Each number is 128 + 24 x the weight over its row's rms, rounded and kept within 0 to 255. Layers, rows and columns count from 0. The size above them is the row's rms in percent of the matrix's.

# layer 3 MLP down (transposed), 320x96, rms 0.165, rows 102-147, columns 48-95
size [104  86  88 101  98  92 105 106 100  98 101  97  94  95 107 100 108  96  92 105  99  95 106  99  96  95  94  93  95 100 103  94  97  87 105  93  96 102  99  93 101  91 103 104  94 102]
[[132 154  84 137 109 138 126  83 126 118 123 128 106 166 103  83 140  80 159 113 135 128 118 103 134 164 137 116 143 103 156 141 131 172 108 138 126 116 128 120 137 127 121 105 160 120 117  89]
 [115 115 122 154  98 104 142  99 119 147 142 102 111 120  84 140  98 155 173 103 117 146 113  83  99 127 139 177 136  68 139 110 113 134 132 149 182 149 128 112 118 144 147 124 160 102 125 108]
 [116 141 131 158 135 175  93 134 108 127 155 131 145 100 125 137 147 124  96 180 131 133 166 121 158 126 142 109 123  99 104 153  85 135 138 133 116 111  92 129 124 102 167 110  69 110 124 116]
 [ 87 112 166 150 118 112 123 137 171 131 101 160 138 121 109 142 109 109 136 110  99 108 111 160 128 151 132 158 128 143  80 113 125 143 130 104 110  96 114 114 109 157 123  91 102 161 153 152]
 [166 148 146 144 142 106 146 149 159 156 129 164 126 154 117 137 106 130 122 112 147 177 152 131 133 107 164 110 169 158 148 177 135 153 103  86 111 122 151 153 116 144  72 122 128 123  93 140]
 [109 106 105 145 125 117  87 146 113 142  94 105 107 140 107 110  95 111  94 106  87 108 172 127 129 119 167 124 108 136 119 131 135 132 131 114 153 105 144  74 177  83 126 106 106 109 159 140]
 [134 125 149 122 123 124 152 106 150 119 131 133 124 113 125 110 151 134 139 171 126 112 159 125  92  93  75 114 140 153 159 173  88 156  92 156 111 101 137  79 119  98 113 127 108  98 148 170]
 [137 150 140 126 135 139 151 129 111 165  85 125 167 138 106 127 154 131 116 147 138 135 111 151 145  85 162 158 144 151 145 158  93 117 160 124 139 119 142 102 101 107 153 109 137 151 101  90]
 [ 79 155  89 131 127  99 131 108 121 140 107 125 151 165 140 151 132 127 128 132  96 114 166 160 150 133 106 192 100 131  82  78 100 113 148 171 128 163 142 135 141 168  98 144 131 108 114 106]
 [130 137 146 109 140 115 133  80 131 122 178 107 124 141 117 157 132 185  93  89  88 139 132 131 115 174 125 114 182 148 128 167 159 120  88 153 109 143 116 130  97 123 111 108 114 158 144 125]
 [151 144  88 111 105 123 146 165 142 150 148 191 134 134 116 120 123 102 118 119 151 142 162  81  94  92 122 153 126 106 142 111 122 166 104 117 123  88 134 141  99 161 116 136 160  99 115 126]
 [ 78 137 156 151 123 108 161 107 125 144  63  64 138 155  84 154 133 122 159 119 117 120 117 112 146 116  85 163 160 117 128 138 142 138 143 116 162 140 116 105 135 137 104 102 130 104 101 135]
 [142 108 113 119 192 153 148 170 114 136 114 151 162 112 153 159 126 113 120 124 120 130 110 132 105 113 115 106 136  82 129 170 136 147 119 103 129 159 146 171 110 167 145 122 107 111 134 180]
 [ 95 104 114  89 102 133  66 157  96 121 150 101 165 117 147 110 131 103 130 158 120  96 103 117 134 121 109 175  96 118 100 132 151 151 155 169 141 111 110 114  87 149 120 137 145  78 106 112]
 [137 113 118 114 145 119 144 157 134 114 154 128 130  97  99  82 141 113 143 120 158 144 120 124 151 132 125 126 154 130 116 131 140 130 143 123 130  77 140 170 151 151 141 111 128 110 117  85]
 [161 139 158 130 116 163 109 162 155 142 147 131  96 138 140  83 161  95 110 104 136 111 110 170 161 146 164 116 154 107 157 178 104 128 101 117 130 129 118 138 118 129 125 139 147 136 121 119]
 [160 140 146 169 166 152 104 155 138 149 127 163 156  86  86 112 100 162  93 158 103 130 118 171 138 143 143 149 135 100  88  96 132 140 117 152 130 156 128 125 127 117 132 166 130 134 136 127]
 [137 113 149 127 148 113 139 201 120  96  98 107 159 149 136 122 171 120 154 135 161 134 131 115 182 102 126 125 111 105 153 127 104 177 142 129 126  91 128 138 139 131 105 124 155  72  47 130]
 [123 143 118 110 104 151 148  83 138 124 116 113 102  97 138 142 129  95 142 129 159 139 167 152 144 112 133  91 123 137 126  92 133 115 106  95 123 154 149 148 158 113 136  94 119 131 115 118]
 [165 128 119 116 105 168 180 101 147 159 154 125 134 158 164 132  87 120 127 165 129 134 149 116 166 163 156 133  80 129 130 139 124 129 131 146 138 125 147 142 140  87 147 100 109 121 127 143]
 [120 100 119 162 123 113 132 129 151  66 157 125 145 133 124 125 120 133  87  55 151 109 132 120 131  99 143 129 163 123 124 128 100 112 135 129 146 146 126 136 125 127 130 117 122 157 129 123]
 [133 135 117 164 124 105 124 136 120 137 151  95 150 126 129 100 132 117 105 154 192 148 123 118 108 110 155 122 120 113 141 138 113 157 104 117 152 158 104 164 142 114  71 156 123  91 153  99]
 [ 80  88 162  91 114  89 121 156 109 128 165 122 151 156 152 154 154 124 158 137 168 107 142 103 132 116 104 139 107  86 137 140 134 102 164 118 107 119 132 163 132 121 114 147 128 127  90 141]
 [132 141 164 117 125 159 141 110  74  80 166 120  90 156 121 147 191 147 159 109 155 109 117 108 150 162 142  99 125 129 100 143  86 107 153 131 103 150  84  85 135 122 143 135 173 154 135 144]
 [103 131  86 143 120  83 142 166 106 171 123 109 136  60 140 136 124 160 103  76 129 143 105 118 113 174 100  93 143 137 106 149 183 125 139 121 121  86 152 188 101 144  90 125 141 151 111 158]
 [134 139 157 126  98 149 118 140 156 122 155 139 115 115 135 108 101 116 123 146 144 169 120 164 132 114  97 137 157 115 148 116 150 113  87  97 140  83 104 126 128 104 125 115 161 118  84 137]
 [ 86 185 102 155 133 140  99 144 127 177 151  98 121 129 171 142 150 129 121 164 121 106 116  75 107 117  91 120 116 128 139 123 132 113 127 134  75 113 179 114 126 146 126  80 102 168  85 156]
 [111 123 123 148 157 136 138 122 126 137 158 104 146 122  96 128 157 182 139 149 132 129 137 146 172 158 129 156 139 152 136 134 139 139 158 133 150 167 125 144 110 135 113 153  80 126  74 141]
 [129 141 142 114 152 126 141 125  64 153 138 171 126 103 155 155 108 137 100 135 120 175 143  74 130 116 156 149 142 128 102 138 165 165  97 136  88 157 116 131 113 146 124 148 110 101 134 121]
 [113  98 144 109 129 136 143 134  57 124 116 130 139  93 160 170 112 151 129 124  63 139 138 121 117  92 103 129  89 159 128  99  85 126 117 143  74 155 131 139 108 123 120 101 100 153 111 125]
 [126 154 143  83 117 108 132  98 143 139  84 121 102 179 120 109 134 113  94 116 120 116 175 114 114 145 125 146 118 190 108 138 126 100 139 167 168  96 101 132 147 117 143 120 134 102 129 131]
 [176 103 108 149 158 138 137 147 135 128 153 122  99 157 139 120 140 147  68 104  72 138 151 153 100 161 140 122 134 140 172 134  94 102 121 141 118 126 116  93 164 168 112  98 178 128 119 121]
 [109 133 146 163 112 120 136  93 131 108 134 180  82 115 124  87 135 111 124 136  99 153 118  85 124 135 107 123 116  90 148 121 143 128 120 127 130 125 185  76 126 129 134 149 124 124 131 107]
 [117 142 127  87 148 119 122 147 104 152 111 147  91 152  92  89 127 160 112 108  66 124 107 147 102 143 152  86 117 121 111 149 109 120 123  76 127 119 112 139 113 127 129 125 173 120 149 113]
 [135 127  86 190 166 135 150 118 177 110 115  85 104 129 117 116 166 126 142 140 136 115  85 108 131 165 127  65 145  73  91 119 137 143 105 134 121 107 120 134 143 158 158 120 107 113 136 108]
 [102 127 103  71  99  98 148 132 124 107 139 125 128 150 163 158 141  91 126 164 118 179 127 167 139 138 133 133 158  84 154 175 141 134 145 132 109 153 106 141  96 126 118 139 172 134 137 100]
 [100  81 103 112  69 102 123 119 111 110 136 117 114 111 111 171 126 113 112 142 134 131  98  89 103 117 103  97 128 122 147 176 116 115 119 123 137 132 109 104 127  79 113 103 169 122 101 132]
 [144 141 156 196 119 133 116  73 146  96 100  91 146 141  95 141 160 116 168 131 111 145  88  88 125 150 139 144 170 126 126 156 131 148 123 130 133 131 105 157 123 108 135 126 126 133 110 139]
 [149 153 112 130 128 150 166 143 159 135 113  95 108 153 142 148 151 148 103 162 125 152 161 108  90 115 141  82 110 150 100 151 119 112 123 127 155 131 101 129 110 114 126 151 127 101 172 113]
 [184 151 138 125 160 144 112  86 104 177 141 146 125 122 129 142 143 124 129 132 106 137 160 154 102 113 126 129 110 134 124  94 134 134 145 138  64  90 155 107 137 118 129 138  97 118 148 132]
 [112 131 119 110 114 124 144 112 111 116 106 148 102 129 147 154 133 120 106 131 113 140 101 137 147 140 131 133 144 113 139 109 147  85 174  92 110 133 150 161 168 110 104  85 119 114 139  76]
 [154 139 146 116 129 137 134 148 122 123 142 158 114 164 137 141 126 104  73 133 171 153 132  74 103 122 119 114 120  99 150 126 157 138 174 140 132 103 148 118 141  90 107 100 150 107 119 148]
 [ 94 123 171 127 114 147 171 110 107 107  93 121 124  84 163 149 121 105 146  84 123 108 124 145  70 100 135 113 104 125 130 108 126 127 122 143 120 166 131 122 144 129 112 107 104 155 120 136]
 [129 159 136 119 131 115 132 171  91  88 153 126 119 144 124 154 131 168  88 149 110 125 132 124 152 140 160 162 161 137 108 183 150 152 157 163 101 140 131 127 128 114 139 111  81 111 162 121]
 [185 114 139 144 106 125 148  84 145 131  90 154 131 119 107  83 134 142  85 144 198 141 151 121  81 131 123 132  98  94 156  89 166 153 107 154 121 110 125 139 115 136 160 122 105 110 167 138]
 [ 95 155 154 114 129 123 122 120  95 153 120  97 173 120 136 116 116 127 163  92 144 131 139 177 138 154 139 159 114 114 103 135 123 104 122 142 136 120 121 139  52 136 107 151 120  96 147 138]]
# layer 3 MLP gate, 320x96, rms 0.246, rows 103-148, columns 48-95
size [ 91 100  98 103  92 105  98 102  88 105 101 107 103 106 103 103 105  99 104  96  98 106 104 105  89  98 102  98  92 101  90  93  95 104  98  97 102 103  87 102  93  99  96  96 107 103]
[[113 126 123 114  96 112 144  99 110 128 153 131 108 150 143 118 148 122  99 134 113 121 111 143  88 144 141  72 110 139 101 133 119 151 125 147 115 118 143 150 121 139 144 148 130 154 111 205]
 [144 169 129 114 105 138  67 104 171 104 118 134 167 108  80 129 121 108 142 137 130 153  91 151  94 104  93 114 111  99 110 171 117 132 149 188 141 147 152 111 103 129 105 175 145 139 128  97]
 [151 170 119 151 123 114 145 107 154 129 132 180 122 145  98 132 169 157 120 130 161 145  60 158 121 104 174 131 133 149 171 145 118 150 116 103 146 115 100 111 129 125  98 114 179 134 105 176]
 [126 146 110  94 132 118  84 112 102 142  61 130 140  93 103 145 165 138 104 145 103 144 124 108 121 107 107 133 123 112  93 107 148 109 118 174 153 146 124 150 138 159 118 130 131 118 154 135]
 [101 127 151 100 123 125 103  92 102 144 104 129 123 124 139 110  96 133 128 116 132 128 129 193 138 133  93 145 148 175 104 128 150 138 184 106 101 103 163 123 156  79 162 149 165 122 107 148]
 [ 97 128 118 125 132 122 145 144 141 141 163 128 144 147 119 142  90 117 126 129  88 141 113  86 132 108 138  83 125 143 120 127 116 150 101 107 134 162 131 106 142 126 151 130  91 147 190 130]
 [133 114  99 161  96 156 120 109 143 108 165 131 149 149 100 139 107 147 117  93 153 146  91  80 130 124 176  91  98 120 114 105 123 126 116 108  94 122  96 159 170 165 158 129 160  88 146  83]
 [ 94 181 111  85 108  69 144 146 118 115 116  99 153 122 143 119  60 115 127 126 156 145 112 145 147 127 128 159 137 131 124 141 164  83 153  91 118 181 139 118 117 127  82 126 186 122 139 125]
 [156 124 137 115 188 109 121  99 144 107 117 130 134  93 131 143 118 166 148 126 105 150 140 119  86 162  98 112 135 142 135 131 138 116  87 106 125 111 138 181  90 106 123 111 134 136 109 125]
 [154 132 138 111 168 130 161 122 102 157 125 136  90 173 130 135  85 163 111 162 143 128 138 147 166 133 134 112 149 149 121 139 145 115 135 129  93 125 151 104 132 105 157 124  88 127 154 122]
 [127 144 102 131 137 142 183 160 166 146 115 151 166 115 148 134 156 137 128 147 120 143 145 146 102 110  89 128 109 104 145 119 105 139 116 176 108 119 138 112 116  95 140 115  87 115 161 133]
 [143 113 116 136 154 132 154 101  97 103 118 151 105 114 140 134 134 157 111  91 117 157 104 209 132  65 134 125 142 124 107 138 122 120 139 126  99 128 151 167 137 125 166 145 148 161 143 111]
 [106  63 152  95 147 173 115 139  60 119 114 139 100 109 133 114  96 154 112 132 162 108 154 128 125 150 137 109 104  98 136 142 119 182 135 181 144  87 100  95  94 125 153 128 157 128 159 140]
 [125 123 119 125  90 186 144 104 105 127 125 165 133 133 143 121 103  70 121 110 102 148 116 157 136 129 130 138 115  99 124 154 119 151 135 129 158 164  88 125 140  98 153 173 142 119  98 131]
 [114 163 122 143 164  94 125  93  70 163  77 124 138  90 112 160  92 125 145 118 109 151 120 109 113 113 135 126 167 129 160 152 181 153 120 118 118 100 159 140 113 119  74  93 118 116 140 141]
 [122 124 155 144 105 154 159 131 154  86  92 102 130 138  97 160 120 164 108 153 166 127 123 127 139 117 110 119 140 127 120 103 120 147 125 112 152 171 111 158 155 110  94  89 127 145 134 121]
 [133 132 144  81  82 161 144 130 110 111  97 139 167 106  83 131 121 127 143  92 114 120  83 103 152 134 136 118  61 150 148 178 112 170 100 148 125 130 166 114 140  95 139 108 129 157 174 161]
 [168 161 119 138 103 101 124 139  71 163 135 142 101 113 142  81 107 109 152 130  89 132 133 103 146 129 114 139 112 152 150 105 156 102 139 167  92 157  91 129 126  92 136 119 138 127 139 110]
 [152 111 117 126 163 110 147 114 115 140 159 155  88 168 126 125 179 150 123 142 135 148 124 123 151  93 102 120 148 180 144  92 148 140  94 147 110 113 171 148 157 133 152 134 133  83 159 139]
 [126 181 111 127 131 125 135 136 163 117 181 143 153 112 116 116 131 113 106 122 121 107 140 128 139 129 166  74  77 117  89 120 130 122 116 142 175 134  92 141 122 140 112 164 124 115  94 164]
 [117 139 155 149 158 137 132 128 143 130 136 166 130 129 123 132 139 113  95 107 160 149 106 114 163 123 125 158 139 166 124 121 143 129 121 134 135  77 159 161 142  97 129 112 209 152 108 131]
 [115 106 115 145 152 131 123 121 128 122 136 123 113 159 123 121 125 136 126 121 158 114 139 113 109 128 130 155 133 107 145 123 170 114 115 107  84 141 168 110 118 154  90  66 128 140 113 102]
 [112 152 134 135 124  93 123  97 178 132 164 117 125 129 133 133 111 124 108  88 125 156 120 127 169 110 161 116 137  96 128 134 125 143 111 123  95 143 153 117 121 142 152 155 128 128 142 108]
 [ 96 126 102 135  73 130 107 122 166 135  75 109 132 130 112 141 118  99 160 162  95 163 159 116 104 185 130 129 121 101 106 129 134  97 100 130 149  89 103 150 182 121 165 121 137 107 130 132]
 [140 163  93 137 119 128  72  65 142 166 131 127 106 151 102 117 169 113 148 134 109 146 144 166 117 118 105 148 142 156  93 171 131 160 164 127 125 157 143 115 111 111 120 108 113 131 142  98]
 [141 117 119 119 154 140 131 125 138 160 152 146 133 151 123 154  80 130 121 163 107 162 200 131 102 128 149 102 182 114 135 114 119 105 106 111 136 152 139 141  74 133 103  96 121 141 146 115]
 [122  71 131 182 152 105 115 118 151  77 132 120  67 144 144 161 118 143 121 102 114 111 131 152 111 102 116 131 120 130 109 146 109 161 118 168 124 190 122 158 122 108 162 163 165 143 136 136]
 [112  91  87 114 151 168 149 106 119 126 119 106 120 177 126 110 110 105 101 124 111 141  84 128 138 149 145 106 162 108 137 140 122 122 153 127 132 134  72 119 150  97 179 136 134 174 124 149]
 [ 88 133 103 120 127  88 112  83 123 123 146 144 105 125 153 122 101 136 127 132 191 137 132 144 167 155 188 110 138 155  85 118 136 143  89  84 116 141 137 114  95 127 152 157 162 129 114 136]
 [114 116 162 137 126 145 165 102  93 135  70 120 121 189  97 139 129 148  95 146 104 136 129 130 172 123 130 113 122 131 107 127 138 114 151 162 156 161  97 154 124 114 111 139 123 126 100 149]
 [123 151  86 161  81 131 124 122 100 152 155 124 147 115  89 120 112 136 128 140  92 123 117 105  88 178 120 130 128 147 158  90  97 100 107 140 157 157 153 153 116 173 104 121 118 105 133 130]
 [107 107 150 106 133 130  96  94  96 102 102 144 129  98 137 128 140 115 147 152 134 129 107  94 119 122 115 154 168 121  91 127  95 100 119 138 110 103  93 131 143 110 109 147 109  99 108 174]
 [118 115 102 147 124 129 143 113 125 148 152  90 112 152 150 125 136 125  73 124 122 142 141 119 128 129  88 154 123 126  66 142 152  87 115 107 134 118 178  92 119 135 143 118 101 121 150  89]
 [112 110 135 129 123 124 127 151 156 101 108 143  87 110 140 133 127 122 162 176 113 166 113 104 142 108  99 199 149 117 135 115 172 134 138 111  92 140 143  84 121 170 130 102 140  83 165  89]
 [134 152 142 152 145 106 163 125 107 156 165 100  48 110  93  95 149 112 123 100 156 140 119 113 140 115 141 125 116 119 140 108 138 127  80 132 108  97 114 157 151 136 123 105 165 122 135 106]
 [119 155  99 139 108 106 133 140 151 137 119 139 125 148 139  85 116 141 143 153  84 149 126 177 104 116 132 108 113  84 143 137 160  49 172 126 153 110 130 154 177 121 134 117 131 153 123 120]
 [138 139 130 137 156 131 114 112 125 119  88 140 145  98 193 131  99 128 149 100 149 153 117 147 113 159 122 124  93 111 103 148 116 123 138 138 152 153 134 109 125 178 134 146  80  98 136 120]
 [116 112 104 125 124 188 131  83 135  90 119 127 129 117 121  83 162 142 135 131 129 177  86 155 146 141 170 151 130 104 103  66 128 128 105 106 114 114 151 108 154 103 146 150 105 146 168 104]
 [126 176  90  86 132 135  91 133 119 115 135 113 145 152  71 127 123 124 123 126 102 130 145 135 118 107 145 129 116 121 134 130 151 147 116 132 116 132 114 166 167 154  83  90 142 152 154 127]
 [162 150 106 117 112 146 137 110 129 139 123 165 116 158 143 170 140  76 103 122  97 159  73 167 116 105 161 118 147 156  90 154 155 118 123 117 156 138 122 105 163 143 130 135 148 136 156  80]
 [141 117 121 121 131 112  96 130 107 103 106 158 113 129  76 146 166 119 108 145 115 151 138 135 125 124 117 161 108 130 161 123 109  89 123  95 155  87  75 135 124 120 112 136 115 121 135 133]
 [154  99 135 148  94 134 149 147  87 153 117 129  94 161 128 111 108 108 114 143 153 150 110 157  92 107 129 127 143 137 156 150 131 139 169 130 125 114 109 135 120 128 141 151 149 127 125 117]
 [140 101 132 123  86 150 133 146 148 124 122 140 137  52 127 130 134  93 157 130 139 172  99  89 140  77 127 119 129 125 112 109 101 135 125 139 113 144 180  97 141  88 122 131 141 124 169 137]
 [110 151 105 135 130 107 119 157 143 122 147 160  93 132 113 150 128 133 115 118 108  89 126 187 147 136 121 151 138 190 101 154 166 125 176 110 111 113 136 130 146 128 119 117 160 145 101 123]
 [169 146 128 119 142 122 159 148 113 105 163 185 166 140 101 174  65 121 123 158 144 131  96 129 103 122 144 148 138 119 156 126 136 143 143 133 134 136 162 118 105 111 172 156 156 130 142 102]
 [120  76 158 137 100 125  98 103  96 130 116 122 179 144  97  75 175 119 133 139  94 150  88 116 154 132 131 139 107 140 125 116 137  92 150 177 114 106 137 103 167 176  92 106 108 111 139 140]]
# layer 3 MLP up, 320x96, rms 0.255, rows 103-148, columns 48-95
size [ 90  95  97  97  91  99 105  99  88 103 104 106  91 107  96 103 105  97  98 103 100 110  98  95  94  99 100  99  94 100  89 102  94 111  91  98 104 110  90 106  90  96 107  95 100  97]
[[118 117 133 144 151  82 139 157 175 165 125 144 153  84  90 180 112 146 136  99 136 148 118 144 116 118 141 168 131 119 132  85 121 143 112 124 130 156 119 139 160 120  90 104 139 117 110 103]
 [148 100 162  97 142 122 119 169 138  89 130 136 144 128 147 164 107 141 120 112 132 124 123 145 114 120 100 144 134 149 154 105 144 118 120  71 140 131  84 140  87 121  65 123 124 139 123 127]
 [168 130 135 122 144 119 159 118 123 115 144 112 159 114  83 122 141 103 138 157 179 148  86 187 129 129 140 108 157 129 137 112 136 117  88 105 158 162 136  93 161  98  74 149 133 139 109 133]
 [116 110 154 136 124  55 124 102 133 119 140 119 142 159 139 149  94 150 135 115  96 127 106 121 161  92 127 158 166 115 131 122  71 108 117 143 127 116 116 113  74 119 119 107 133 152 118 167]
 [141 138 120 126 118 153 145 129 141 122 120  84 120 133 107 151 148 154 139 125 122 109 114 108 135 141 123 113 129 133 140 115 152 141  77 144  92 170 141 119 112 109 130 143 114 165 116  65]
 [138 131 122 114 123 144 156  85 149 173 162 133 165 151 129 132 150 145 108 173 141 114 140 102  97 171 107 124 119 148 151 103 116 118 109 109 108 124 137 124 103 110 168 135 145 148 128 123]
 [115 107 154 128 135 133 124 127 105  95 104 103 117 130 125 123 150 110 131 149 177 137 114 145 129 130 154 124 139  95 177 138 119 119 119 122  85 110 157  98  99 121 124 163 116 187 158 150]
 [164 163 105 140 121 132 178 171 113 134 100 129 157 129 130 157 121 131 127 119 119 130 105 117 111 117  85 146 171 158  94 158 163 120 136 124 132 161 148 131 147 100 112 126 148 135 119 150]
 [118 158 132 123 104 151 147 106  89  88 127 143 148 149 154 126 107 106 155 120 152 113 106 108 141 141 172  84 140 116 119 121 107 127 130 187 160 114 126 124 178  97 155 154 152  97  79 140]
 [150 104  87 116 168 113 109  99 118 112 125 126 175 154  98 151 156  74 158  81 102 162 114 156 180 140 118 137 156 162 141 129 117 103 117 106 142 143 121  93 142 109 119  97 125 128 103 166]
 [ 99 172 128 103 154 132 115 131 118 160 145 141 137 120 105  86 197 190 144 116  95 103 112 148 149 142 129 120 125 163 103 136 120 167 124 156 136 162 148 133 127 126  78 129 126 122 140 103]
 [ 81 126 144  72 118 153 127 146  86  94 128 121 122 143 153 145 108 134 112 134 147 122 143 103  97  99 118 108 122 137 143 107 135 120 171 105  79 103  86 120 110  76 168 123 135 110 156 136]
 [124 131  82 170 114 111 138 100 153 132 152 132 146 126 136 114 169  88  67  95 117 147 144  94  95 160 118 118 154 144 127 106 121 105  88 138  90 172 149 133 154 113 130 125 157 131 165  91]
 [130 143 132 123 169 102 133 116 102 150 126  68 140 101 144 101 133 136 169 104 164 138 120 147 135  91 145 115 157 112 116 126 144 110 122 148 155 127 108 117 120 163 133 110 135 106 131  92]
 [134 105 113 122 115 127 146 118 126 118 146 207 135 134 159 125 147 119 147 106 159 118 153 157 126  88  91 155  96 137 144 145 109 105  76 129 134 150 134  89 131 119 137 137 100 144 111 123]
 [151 140 118 125 154 142 147 112 133 131 129 139 114 136 139 170 181 136 135 165 155 154 147 167 125 131  72 127 116 146 169 122 113 166 119 110 167  98 144 130 131 141  90  83 161 158 132 138]
 [168 140 135 169 169 115 154 121 122 162 117 161  86 158 145 127 191 119  87 145 127  98 152 131 121 137 117  95 143 107 154 115 125 124 129 106 148  95 114 111 122 123  98 121 121 114 160  87]
 [132 118 138 140 153 145 108 116 191 137 122 151  96 124 117 118 125 161 130 142 171 121 142 135 135  86 166 133 130 111 121 117 120 133 118 165 144 109 170 148 124 146 110  99 177 183 127 142]
 [122 122 152 121 154 159 120 161 112 158 105 144 135 185 112 115 194 156 175 167 137 130 124 132 121 112 103 149 128 156 146 140 157 151  79 161 135 120 153 162 144 153 125 123 165 155 163 159]
 [135 166 130 152 102 145 138 120 148 119 137 110 140 139 159 129 138 144  71 164 128 112 128 113 118 153 150 125 110 186 176 126 160 147 100  71 120 103 140 109 133 144 100 155 132 110 116 152]
 [163 108 155 105  93 142 127 141  96 120 158 137 119  86  99 138  95 116 100 112 129 128 113 139 171 139  89 126 126 138 124 167  98 168 100  50 130 163 135 119 142 103 138 112 104 102 132 115]
 [ 72 102 117 155 119 140 127 126 160 126 110 156 161 146 147 133 112 125 126 134 123 108 119 112 127 148 113 136  82 105 162  66 114 130 120 115  85  99 172 179 134 119 118 125 171 112 120 102]
 [102 146 132 171 185 114 166 138 125 165 117 162 148 119 142 166 150 178 133 100 151 145 110 119 176 136 138 159 128 107  98 102 110 115 138  60 145 111 126 116 104 109 120 179 164 120 141 111]
 [148 105 104 160 168 182 174 127 121 117 124 104 130 141 155 144 107 113  93 112 126 111 108 123  96 137 138 158 132 171 136 138 104 107 141 157 104 146 152 124 114 170 132 114 108 106 125  96]
 [140 149 155 103 131 117 146 114  85 130 119 148 154 115 115 109 128 160 143 189 140 151 194 120 109  99 133 140 151  96 160 101 144  81  99 134 149 112 150 132 149 124 151 127 169 142 149 110]
 [134 107 146 117 142 172 119 144 123 142 139 107 139 167 137 151 186 134 154 123  92 147 158 136 124 117 114 120 181 118 108 155 131 135 118 118  87 149 118 141 139 137 153 155 153 109  91 149]
 [108 131 158 112 114 130 126 149  75 169 144 122 103  89 138 123  94 104 154 114 117 142 107 184  91 145 165  96 154 136 142 132 147 109 129 134 137 151 163 100 124 111 143 115 174 159 132  88]
 [ 94 124 100 125 132 135 119 115 121  72 140 112 151  94 141 130 107 103 122 120 133 132 101 156 136 108 130  92 158 141 161 157 139 138 148 147 146 116 167  80 149 113 120 147 108 123 128 158]
 [119 185 152  80 145 125  81 138 135 117 157 144 111 115 111 154 113 114 149 120 103 160 153 134 157 114 130 119  89  84 117 105  84 121 140 167 163 122  91 122 162 104 120  99 156 132  95 121]
 [156 136 147 119 120 138 140  57 121 133 122 127  62 153 125 119 141 121 120 145 145 117  86 117 101 116 100  79 102 117 130 117 145 131 119 189 138 148 108 120 132 149 155 136 129 149 110 102]
 [138 164 111 141 121 114 135 126 102 147 146 140 140  84 102 105  91 114 126 170 118  78 111  98  78 151 125 140  97 168 143 106 130 106 104 104 135 172 151 126 121 148 123 133 140 102 117 142]
 [144 185  93 134 136  82 119 136 120 140 112  71 154 120 197 132 129 131 145 143 118 135 134 159 117 101 115 122 120 116  93  71 156 105 136 125 157 120 111 154 153 152 165  93  95 139 136 134]
 [135 129 135  83 104 117 142 139  87 137  92 156 188 149 127 163  92 109 181 119  88 114 109 133 125 117 151 143 100 140 117 137 105 190 122  89 115 129 138 136 126 105 125 136 159 111 114 163]
 [ 62 142  96 128 114 106 129 128 158 124 120 122 146 106 110 156 129 111 178 151 128 168 112  95 136 102 146 163 149 127 120 102 126 143 126 156 164  90 104 144 138 154 123 117 124 108 157 166]
 [156 121 153  99 108 112 122 131 122 123 106 114 152 167 137 140 136 120  92 149 102 124 106 148  94 133 110  95 137 120 103 121 139 146 174 143 126 153 131  95 134 162 109 113  78 143 166 143]
 [104 122 139 158 141 108 119 156 147 113 138 164 141 112 150 148 114  91 141  72 129 146 131  81 117 129 130 168 137 177 101  88  95 161 137 128 140 162 123 133  98 137 143 111 129 127 154 122]
 [121 150 140 130  97 128 138 115 133 170 145 102 112 131 124 180 154 149 172 141 136 125 109 127  97 144 165 124 146 116 178 130 176 107 154 134 111  95 119 156 136 110 164 133 140  97 118 164]
 [131 112 135 133 137 152 145 138  53 143 155 125 104  89 116 140 114 126 144 133 125 115 167  79 128 126  93 143 134 124 148 147 129 146 118 146 124  98  91 107  86 152 172 140 137 109 113 173]
 [ 66 144  77 129 104  84 114 129 126 100 127 117 140 102 173  94  94 112  91 121 114 128 138 124 139 147 109 148 131  98 120 105 110 127 114  90 147 162  96 139 102 116 138 144 139 139 106 107]
 [144 174 169  83 126 117 125 133 113 125  74 110 156 170 145 103 140 141 128 186 124 135 118 139 113 146  96 157 109 126 144 129 145 116 141  93 149  89 129 128 131 100 123 112 163 130 123 136]
 [ 94 150 143 115 170  88  94 116 132 136 153 153 143 120 125 133 121  93 114 122 131 122 125  88 110 157 151 117 104 139 133  94 113 119  95 109 131 167 110 127 116 148 118 127 127 151 115 102]
 [111 126 140 119 198 145  82 123  61 121  90 123 150 110 118 148 144 115 135 106 120 103 129 154 114 140  79 147  90 133 142 146 115 120 130 179 120 109 135 111 123 103 104 109 148 127 128 116]
 [150  87 142 143 102 146 123 160 115 138 107  96  92 117 165 138 148 169  92 149 151 147 141 152 100 131 138 124 147 149 200 133 163 109 103 131  75 144 127 147 138 138 149 118 144 116  86 108]
 [127  94 129  97 164  88  96 112 143 123 126 154 109 144 105 115 116 109 123  86 105 138 117 134 136 154 102 148  69 113 137 131 162  96 156 102 142 143  65 164 107 127 138 111 104 100  95 104]
 [115 155 135 119  97  87  67 116 115 154 106 133 132 116  90 154 108 145 164 144 102 129  91 141 105 120 138 154  83 138 103 118 157  82 125 143 151 135 119 109 124 170 137 104 108 103 159 100]
 [172  95 124 185 172 104 135  99 122 131  91 131 107 128 137 114 139  62 133  89 117 123 108 105  98 144 148 121 120  86 109 133 141 105 119 153 133 126 161 124 141 116 105 130 126 130 112 139]]